config.yaml
n_layer: 24
vocab_size: 2048
norm: "layernorm"
attn_scale: 0.177
bias: "all"
init: "normal"
init_std_up: 0.0442
weight_decay: 0.37
lr_head: 0.0171
schedule: "wsd"
batch_tokens: 65536
doc_mask: true
z_loss: 1e-05
steps: 5796
dataset: "wikipedia_en"
Each number is 200 + 40 x the weight over its row's rms, rounded and kept within 0 to 999. Layers, rows and columns count from 0. The size before them is the row's rms in percent of the matrix's.

# layer 11 MLP up, 512x128, rms 0.0708, rows 19-31, columns 0-127
085,201,209,220,231,135,161,223,234,217,225,228,226,167,269,228,182,233,224,144,171,213,205,117,183,175,181,211,202,191,211,260,250,139,167,182,184,221,214,179,270,206,201,215,203,157,200,253,251,187,205,118,185,190,188,161,150,173,223,158,209,160,193,200,209,279,200,228,246,165,243,194,158,169,230,245,155,152,265,221,261,158,279,215,194,209,93,181,213,213,145,185,176,198,98,114,223,267,197,182,243,254,266,257,277,218,159,146,189,112,186,167,168,193,119,222,196,216,169,163,162,202,245,253,194,191,172,224,151
103,175,307,199,182,150,235,190,227,185,208,179,199,242,194,215,182,221,174,218,194,196,171,256,157,246,133,160,181,209,194,179,195,203,157,228,237,191,194,169,210,258,234,199,133,80,216,211,221,240,304,216,193,176,239,233,187,244,245,185,149,221,222,188,230,205,168,145,295,240,222,205,191,238,180,149,201,283,189,254,299,217,231,158,201,138,243,148,214,168,227,195,162,191,211,235,160,223,196,174,188,212,208,210,210,212,285,166,242,157,189,195,246,212,153,225,208,223,156,224,83,236,134,258,247,247,140,143,175
101,171,256,214,181,148,160,186,249,264,241,190,186,161,113,241,229,204,203,189,177,196,192,249,237,206,182,188,155,231,216,156,229,230,182,227,175,249,233,145,228,216,195,205,240,165,190,230,207,244,259,154,200,204,245,183,251,230,183,216,175,174,190,330,212,252,91,243,181,211,238,174,214,207,243,219,228,152,209,226,163,227,243,214,179,214,288,198,200,173,255,251,212,232,166,241,241,163,141,158,130,253,169,215,185,248,186,160,263,107,202,214,223,67,203,223,220,147,233,169,183,233,242,162,151,147,243,207,181
106,176,206,300,157,204,181,202,188,187,196,173,189,190,207,229,226,196,173,185,209,271,166,223,192,244,172,231,211,175,174,241,182,213,187,214,182,197,145,230,247,238,231,214,173,128,153,306,251,247,166,150,231,118,216,175,259,151,246,229,267,178,190,193,153,146,152,150,204,139,240,211,230,165,183,267,238,196,200,175,176,235,171,153,239,250,159,208,197,159,165,198,210,155,136,208,163,273,79,178,165,156,165,202,224,257,125,231,248,163,238,179,241,241,180,162,151,160,253,161,224,227,274,231,216,272,227,203,227
091,220,168,165,170,208,282,161,219,191,174,231,161,186,228,247,233,242,203,174,184,203,204,219,214,155,187,187,132,222,107,292,203,124,256,227,188,121,178,164,224,216,174,219,212,215,251,186,218,137,165,177,241,234,146,152,229,250,192,154,168,184,210,231,188,202,237,180,232,225,209,189,277,185,255,251,237,272,227,201,195,171,234,126,189,183,105,212,191,182,158,193,222,143,122,231,138,257,188,212,154,315,248,208,146,197,190,210,175,199,276,192,157,210,202,210,148,217,158,191,132,156,232,232,279,214,210,252,213
105,183,201,143,192,142,154,172,161,196,160,208,183,218,93,215,205,179,216,256,198,225,203,228,219,186,218,164,266,246,172,152,280,153,275,240,238,191,216,153,187,147,253,209,222,179,223,207,217,204,207,150,161,213,194,180,232,239,157,231,227,141,211,297,174,138,232,251,192,176,208,164,171,243,165,144,146,153,198,239,179,192,172,220,197,190,316,167,201,216,144,227,187,261,235,254,256,144,169,276,244,243,265,150,226,177,183,202,98,155,196,175,183,158,275,176,200,185,254,229,246,210,213,148,169,179,235,177,225
077,146,267,239,266,129,165,236,197,152,182,207,219,135,221,175,165,153,198,236,191,186,160,162,235,222,218,208,242,210,169,200,220,165,168,178,245,157,197,188,221,233,193,229,214,219,206,145,129,85,253,186,224,246,195,154,266,178,225,186,173,275,210,198,283,242,241,226,202,204,214,164,236,215,187,170,226,153,161,195,213,161,197,227,204,121,197,263,211,289,191,225,202,232,152,235,167,217,158,214,164,158,185,226,279,215,216,162,199,162,248,154,178,166,220,195,110,128,178,180,129,216,147,187,323,159,227,226,161
095,210,259,179,186,218,206,212,251,215,204,230,133,211,180,212,233,285,201,164,266,218,195,313,198,193,211,188,159,238,162,224,186,236,206,241,271,224,196,206,174,234,201,239,185,172,302,230,193,167,216,202,270,148,176,200,196,264,230,240,142,197,183,238,146,153,152,134,214,173,143,217,185,255,144,202,218,208,178,180,217,138,218,172,226,254,201,153,185,193,138,186,155,191,174,284,225,268,144,165,201,137,240,220,299,214,271,205,130,154,241,200,231,132,169,166,198,202,183,194,166,173,296,164,214,215,152,230,201
081,193,159,292,248,72,221,153,241,238,215,255,190,178,248,237,183,147,152,250,187,208,165,157,173,233,198,182,304,155,222,195,234,230,209,228,180,101,215,187,172,253,259,218,190,192,244,238,205,164,203,231,186,172,180,189,293,249,264,197,210,172,171,185,198,222,194,152,192,181,183,200,235,218,159,190,130,263,184,257,212,212,122,242,256,225,176,171,197,202,174,230,200,225,199,208,166,257,153,246,179,230,178,137,246,195,150,149,232,220,263,125,130,248,178,235,167,224,170,131,211,172,220,160,196,162,188,218,248
093,228,199,147,165,211,274,148,222,268,189,140,210,182,193,182,232,198,184,206,195,193,150,256,214,201,188,184,203,238,138,227,222,222,244,190,178,220,174,131,221,144,195,252,118,117,244,192,220,136,291,142,215,238,239,168,156,248,208,186,239,259,218,228,188,167,203,199,223,246,218,148,172,252,277,185,164,161,233,181,164,222,280,115,224,226,169,189,137,230,187,204,214,257,244,169,133,262,211,140,161,147,291,205,244,115,195,189,199,209,232,203,196,204,228,260,218,188,181,228,149,263,146,190,230,240,215,255,212
091,207,170,197,184,190,211,211,247,226,180,188,228,185,215,200,215,193,206,178,182,173,211,251,192,186,235,175,190,178,234,146,220,247,241,219,144,127,275,228,252,188,150,196,198,186,250,234,280,202,285,152,306,234,251,170,219,229,251,182,136,187,221,200,201,226,288,261,189,209,309,226,213,184,197,259,102,224,195,257,123,161,129,169,244,184,180,221,129,159,154,209,243,184,167,128,167,197,165,164,180,242,160,233,182,300,222,210,228,124,208,155,178,188,152,240,210,193,217,196,235,211,211,177,211,238,172,230,143
077,185,189,256,172,152,204,171,193,242,283,175,201,211,197,263,242,285,176,173,191,199,211,252,208,197,245,170,214,208,216,217,181,202,209,256,200,300,235,189,218,152,287,196,192,231,194,137,206,189,220,190,108,201,193,186,225,243,255,177,120,160,143,178,238,144,213,145,223,191,210,235,187,130,238,220,257,214,282,191,230,266,202,215,313,171,162,133,173,207,172,225,208,226,165,194,176,200,241,211,176,253,228,145,213,170,264,278,216,172,265,193,170,177,157,211,171,208,141,167,112,201,109,174,176,195,218,172,202
107,169,216,222,234,119,191,193,203,222,232,141,188,211,176,170,191,168,192,205,148,253,200,271,210,224,217,161,213,312,182,190,207,260,239,169,188,238,221,195,227,193,244,168,169,195,284,256,215,234,235,214,147,191,155,134,259,208,219,298,207,170,150,263,248,279,228,193,207,185,263,254,159,244,229,115,208,183,205,202,202,284,167,97,178,176,207,210,164,201,135,242,205,207,175,197,228,237,141,196,167,191,118,219,207,222,204,178,258,179,149,139,231,281,197,182,192,118,247,177,156,196,174,154,185,206,199,210,227
# layer 11 MLP down (transposed), 512x128, rms 0.0381, rows 19-31, columns 0-127
106,230,197,229,215,277,203,220,159,265,234,177,139,228,200,183,114,193,232,178,272,239,210,258,219,186,209,157,198,188,201,198,206,244,208,203,238,277,214,181,202,248,258,178,173,129,182,209,213,171,147,142,150,227,230,161,236,211,130,175,250,238,128,136,178,183,231,206,218,210,246,198,225,264,124,172,208,189,220,169,164,148,182,211,236,226,279,235,179,93,239,225,187,129,239,221,226,158,230,207,199,195,135,165,160,312,175,225,163,201,192,245,197,157,215,206,205,177,295,154,182,281,243,209,149,221,199,166,192
098,258,128,215,169,266,248,248,169,222,224,188,175,236,231,149,193,159,231,155,219,214,183,134,200,232,198,203,116,233,232,249,202,146,177,212,235,243,184,240,151,178,263,226,187,157,250,226,190,272,225,137,182,175,207,281,175,95,233,197,172,281,200,177,159,172,161,166,197,179,208,162,181,230,234,188,245,161,134,215,131,244,159,245,168,239,254,209,221,235,232,210,212,193,179,139,214,166,160,184,202,198,303,248,171,178,238,132,264,282,131,169,187,194,180,212,182,195,151,225,185,189,129,213,166,219,146,232,172
097,194,144,222,185,208,210,248,149,217,161,180,233,158,234,258,172,206,215,196,199,232,224,232,208,149,163,216,217,168,224,201,176,140,140,242,240,175,186,243,114,185,237,87,158,148,191,184,233,205,194,171,240,180,226,272,164,188,196,270,227,224,238,162,187,138,268,157,78,224,185,263,231,243,159,131,161,316,226,184,195,191,169,262,225,198,237,180,221,238,194,159,222,147,187,229,241,190,166,288,208,228,174,194,190,201,228,275,252,222,155,213,167,222,206,163,216,258,135,223,155,178,174,249,179,199,247,232,178
097,246,195,68,213,181,215,182,247,232,202,218,249,237,222,193,173,256,328,192,248,225,154,241,163,215,206,243,138,237,161,144,148,160,201,186,153,170,194,182,231,146,217,195,194,180,229,223,247,297,256,211,216,216,273,197,209,160,154,190,204,258,215,200,233,232,247,181,238,209,238,216,169,241,227,250,236,219,116,203,260,172,250,212,111,214,201,260,268,174,196,219,162,193,236,202,175,144,183,178,182,211,180,151,165,164,135,151,162,162,221,240,153,204,215,156,184,167,187,235,250,243,136,165,166,239,177,159,219
102,143,308,229,199,201,126,180,236,164,220,124,202,280,197,224,149,195,192,236,232,191,237,196,222,216,162,243,188,258,194,207,230,250,207,205,231,160,213,266,125,229,151,138,198,179,155,250,209,264,166,176,188,144,257,244,111,155,192,200,256,237,215,184,243,242,218,175,152,139,196,156,193,173,278,151,232,224,171,241,229,217,189,263,173,98,240,151,179,202,178,239,215,232,235,112,180,150,183,199,200,129,216,228,204,216,179,206,216,225,167,260,155,181,200,195,169,215,277,199,209,240,262,231,201,201,139,228,194
096,244,246,227,263,147,233,174,229,209,220,152,182,114,200,238,202,203,221,208,224,205,172,186,168,164,197,173,256,227,171,175,204,228,212,202,168,252,215,171,185,248,210,139,271,198,182,196,245,245,216,194,212,221,250,193,150,265,146,167,166,274,302,109,274,179,254,195,204,263,235,152,171,212,205,145,215,281,227,105,188,184,120,206,172,122,165,258,196,244,187,198,160,164,216,161,221,150,125,197,146,186,157,201,229,235,165,213,227,168,133,223,229,194,261,188,209,228,154,176,230,232,196,249,240,197,164,249,258
098,173,75,150,188,296,253,223,158,275,132,133,217,248,234,221,146,256,190,228,190,252,283,293,258,196,166,254,193,216,195,206,188,147,277,179,202,237,173,173,171,220,182,196,230,203,213,179,224,203,185,227,187,221,198,210,215,242,148,192,154,181,230,228,124,161,160,171,172,192,191,281,186,149,143,203,189,188,239,211,230,162,232,160,140,203,206,193,151,160,221,163,190,227,277,192,172,194,243,195,241,151,169,210,142,230,176,241,193,206,252,233,192,173,173,201,241,239,179,194,212,141,281,267,124,203,153,192,184
099,144,273,230,257,225,214,163,120,256,242,243,209,193,199,262,161,148,163,164,211,165,164,149,200,273,204,203,212,226,168,238,89,165,206,260,187,249,183,201,175,224,204,210,175,179,232,182,126,167,230,235,226,252,191,202,146,146,256,196,224,264,246,204,209,208,195,152,216,239,169,215,203,216,174,256,171,225,184,236,227,272,175,198,197,207,205,192,182,207,204,238,163,185,178,176,199,133,272,227,153,257,213,189,88,190,244,194,177,169,189,234,127,212,185,284,144,102,238,182,207,244,139,173,125,239,247,200,206
095,150,212,153,121,200,306,211,151,170,171,263,148,226,184,209,237,204,273,188,138,282,150,168,168,194,252,185,179,243,162,193,244,251,171,196,221,164,222,147,199,170,194,240,246,204,138,193,156,224,194,223,187,185,162,220,210,179,197,248,196,190,198,225,201,185,194,140,199,218,229,257,264,244,239,230,225,227,163,215,193,184,168,199,248,243,215,191,202,166,209,173,141,197,207,265,231,222,218,203,205,304,98,173,189,190,207,200,160,175,267,144,280,239,175,234,225,226,170,75,184,173,195,166,145,132,213,151,269
082,314,189,162,252,234,191,215,246,171,117,194,187,192,112,193,59,175,160,232,224,203,237,163,170,160,211,135,210,235,180,208,119,197,206,269,269,161,213,262,155,245,219,192,294,265,209,230,177,205,198,230,170,173,195,151,216,237,187,175,219,229,235,190,218,281,255,207,129,220,208,225,228,160,186,260,201,152,139,187,170,206,221,212,185,151,188,195,217,221,191,265,106,187,221,212,170,180,242,210,227,213,210,163,148,196,200,203,246,160,210,168,197,250,219,255,165,252,169,162,212,132,228,201,240,215,227,181,163
103,116,290,167,287,171,138,185,198,165,198,183,235,279,237,190,130,203,226,185,215,170,208,211,167,250,123,220,239,169,196,215,210,126,169,213,209,265,101,167,194,186,183,161,254,217,243,188,165,234,191,169,174,180,194,179,173,213,269,153,179,189,219,163,198,197,208,153,258,220,190,164,187,211,179,135,214,189,209,222,225,243,214,268,183,192,217,226,233,203,243,133,169,239,245,271,257,183,223,126,158,182,225,169,136,243,316,205,224,253,253,241,194,223,245,156,162,208,175,160,217,188,128,228,229,230,252,153,232
093,208,115,199,206,166,206,252,147,187,225,235,183,200,182,121,257,186,237,214,235,246,139,152,194,151,233,198,198,198,258,202,168,203,259,242,229,177,176,240,165,183,222,268,162,131,147,206,188,180,155,259,171,188,117,219,225,172,208,186,248,200,223,154,168,271,203,196,196,256,219,139,251,206,223,177,193,269,216,233,234,167,172,219,141,264,195,167,231,129,197,179,193,199,177,179,216,135,202,263,159,233,245,170,179,262,129,114,159,299,242,204,211,210,271,254,154,127,218,160,209,239,245,213,165,193,161,242,168
090,214,254,199,144,140,236,250,232,131,164,290,214,140,167,174,154,215,240,178,148,196,233,155,115,245,168,207,223,145,200,225,230,239,201,212,174,215,200,173,165,200,255,174,194,226,200,231,178,299,179,228,205,171,283,103,210,219,225,164,215,215,280,174,281,159,186,218,210,176,158,167,191,193,214,243,156,152,208,238,215,203,273,200,186,282,220,207,210,152,204,184,110,116,178,207,274,269,255,153,246,224,220,209,193,211,227,175,224,180,130,147,212,175,248,198,161,131,198,198,205,230,145,191,184,207,237,211,170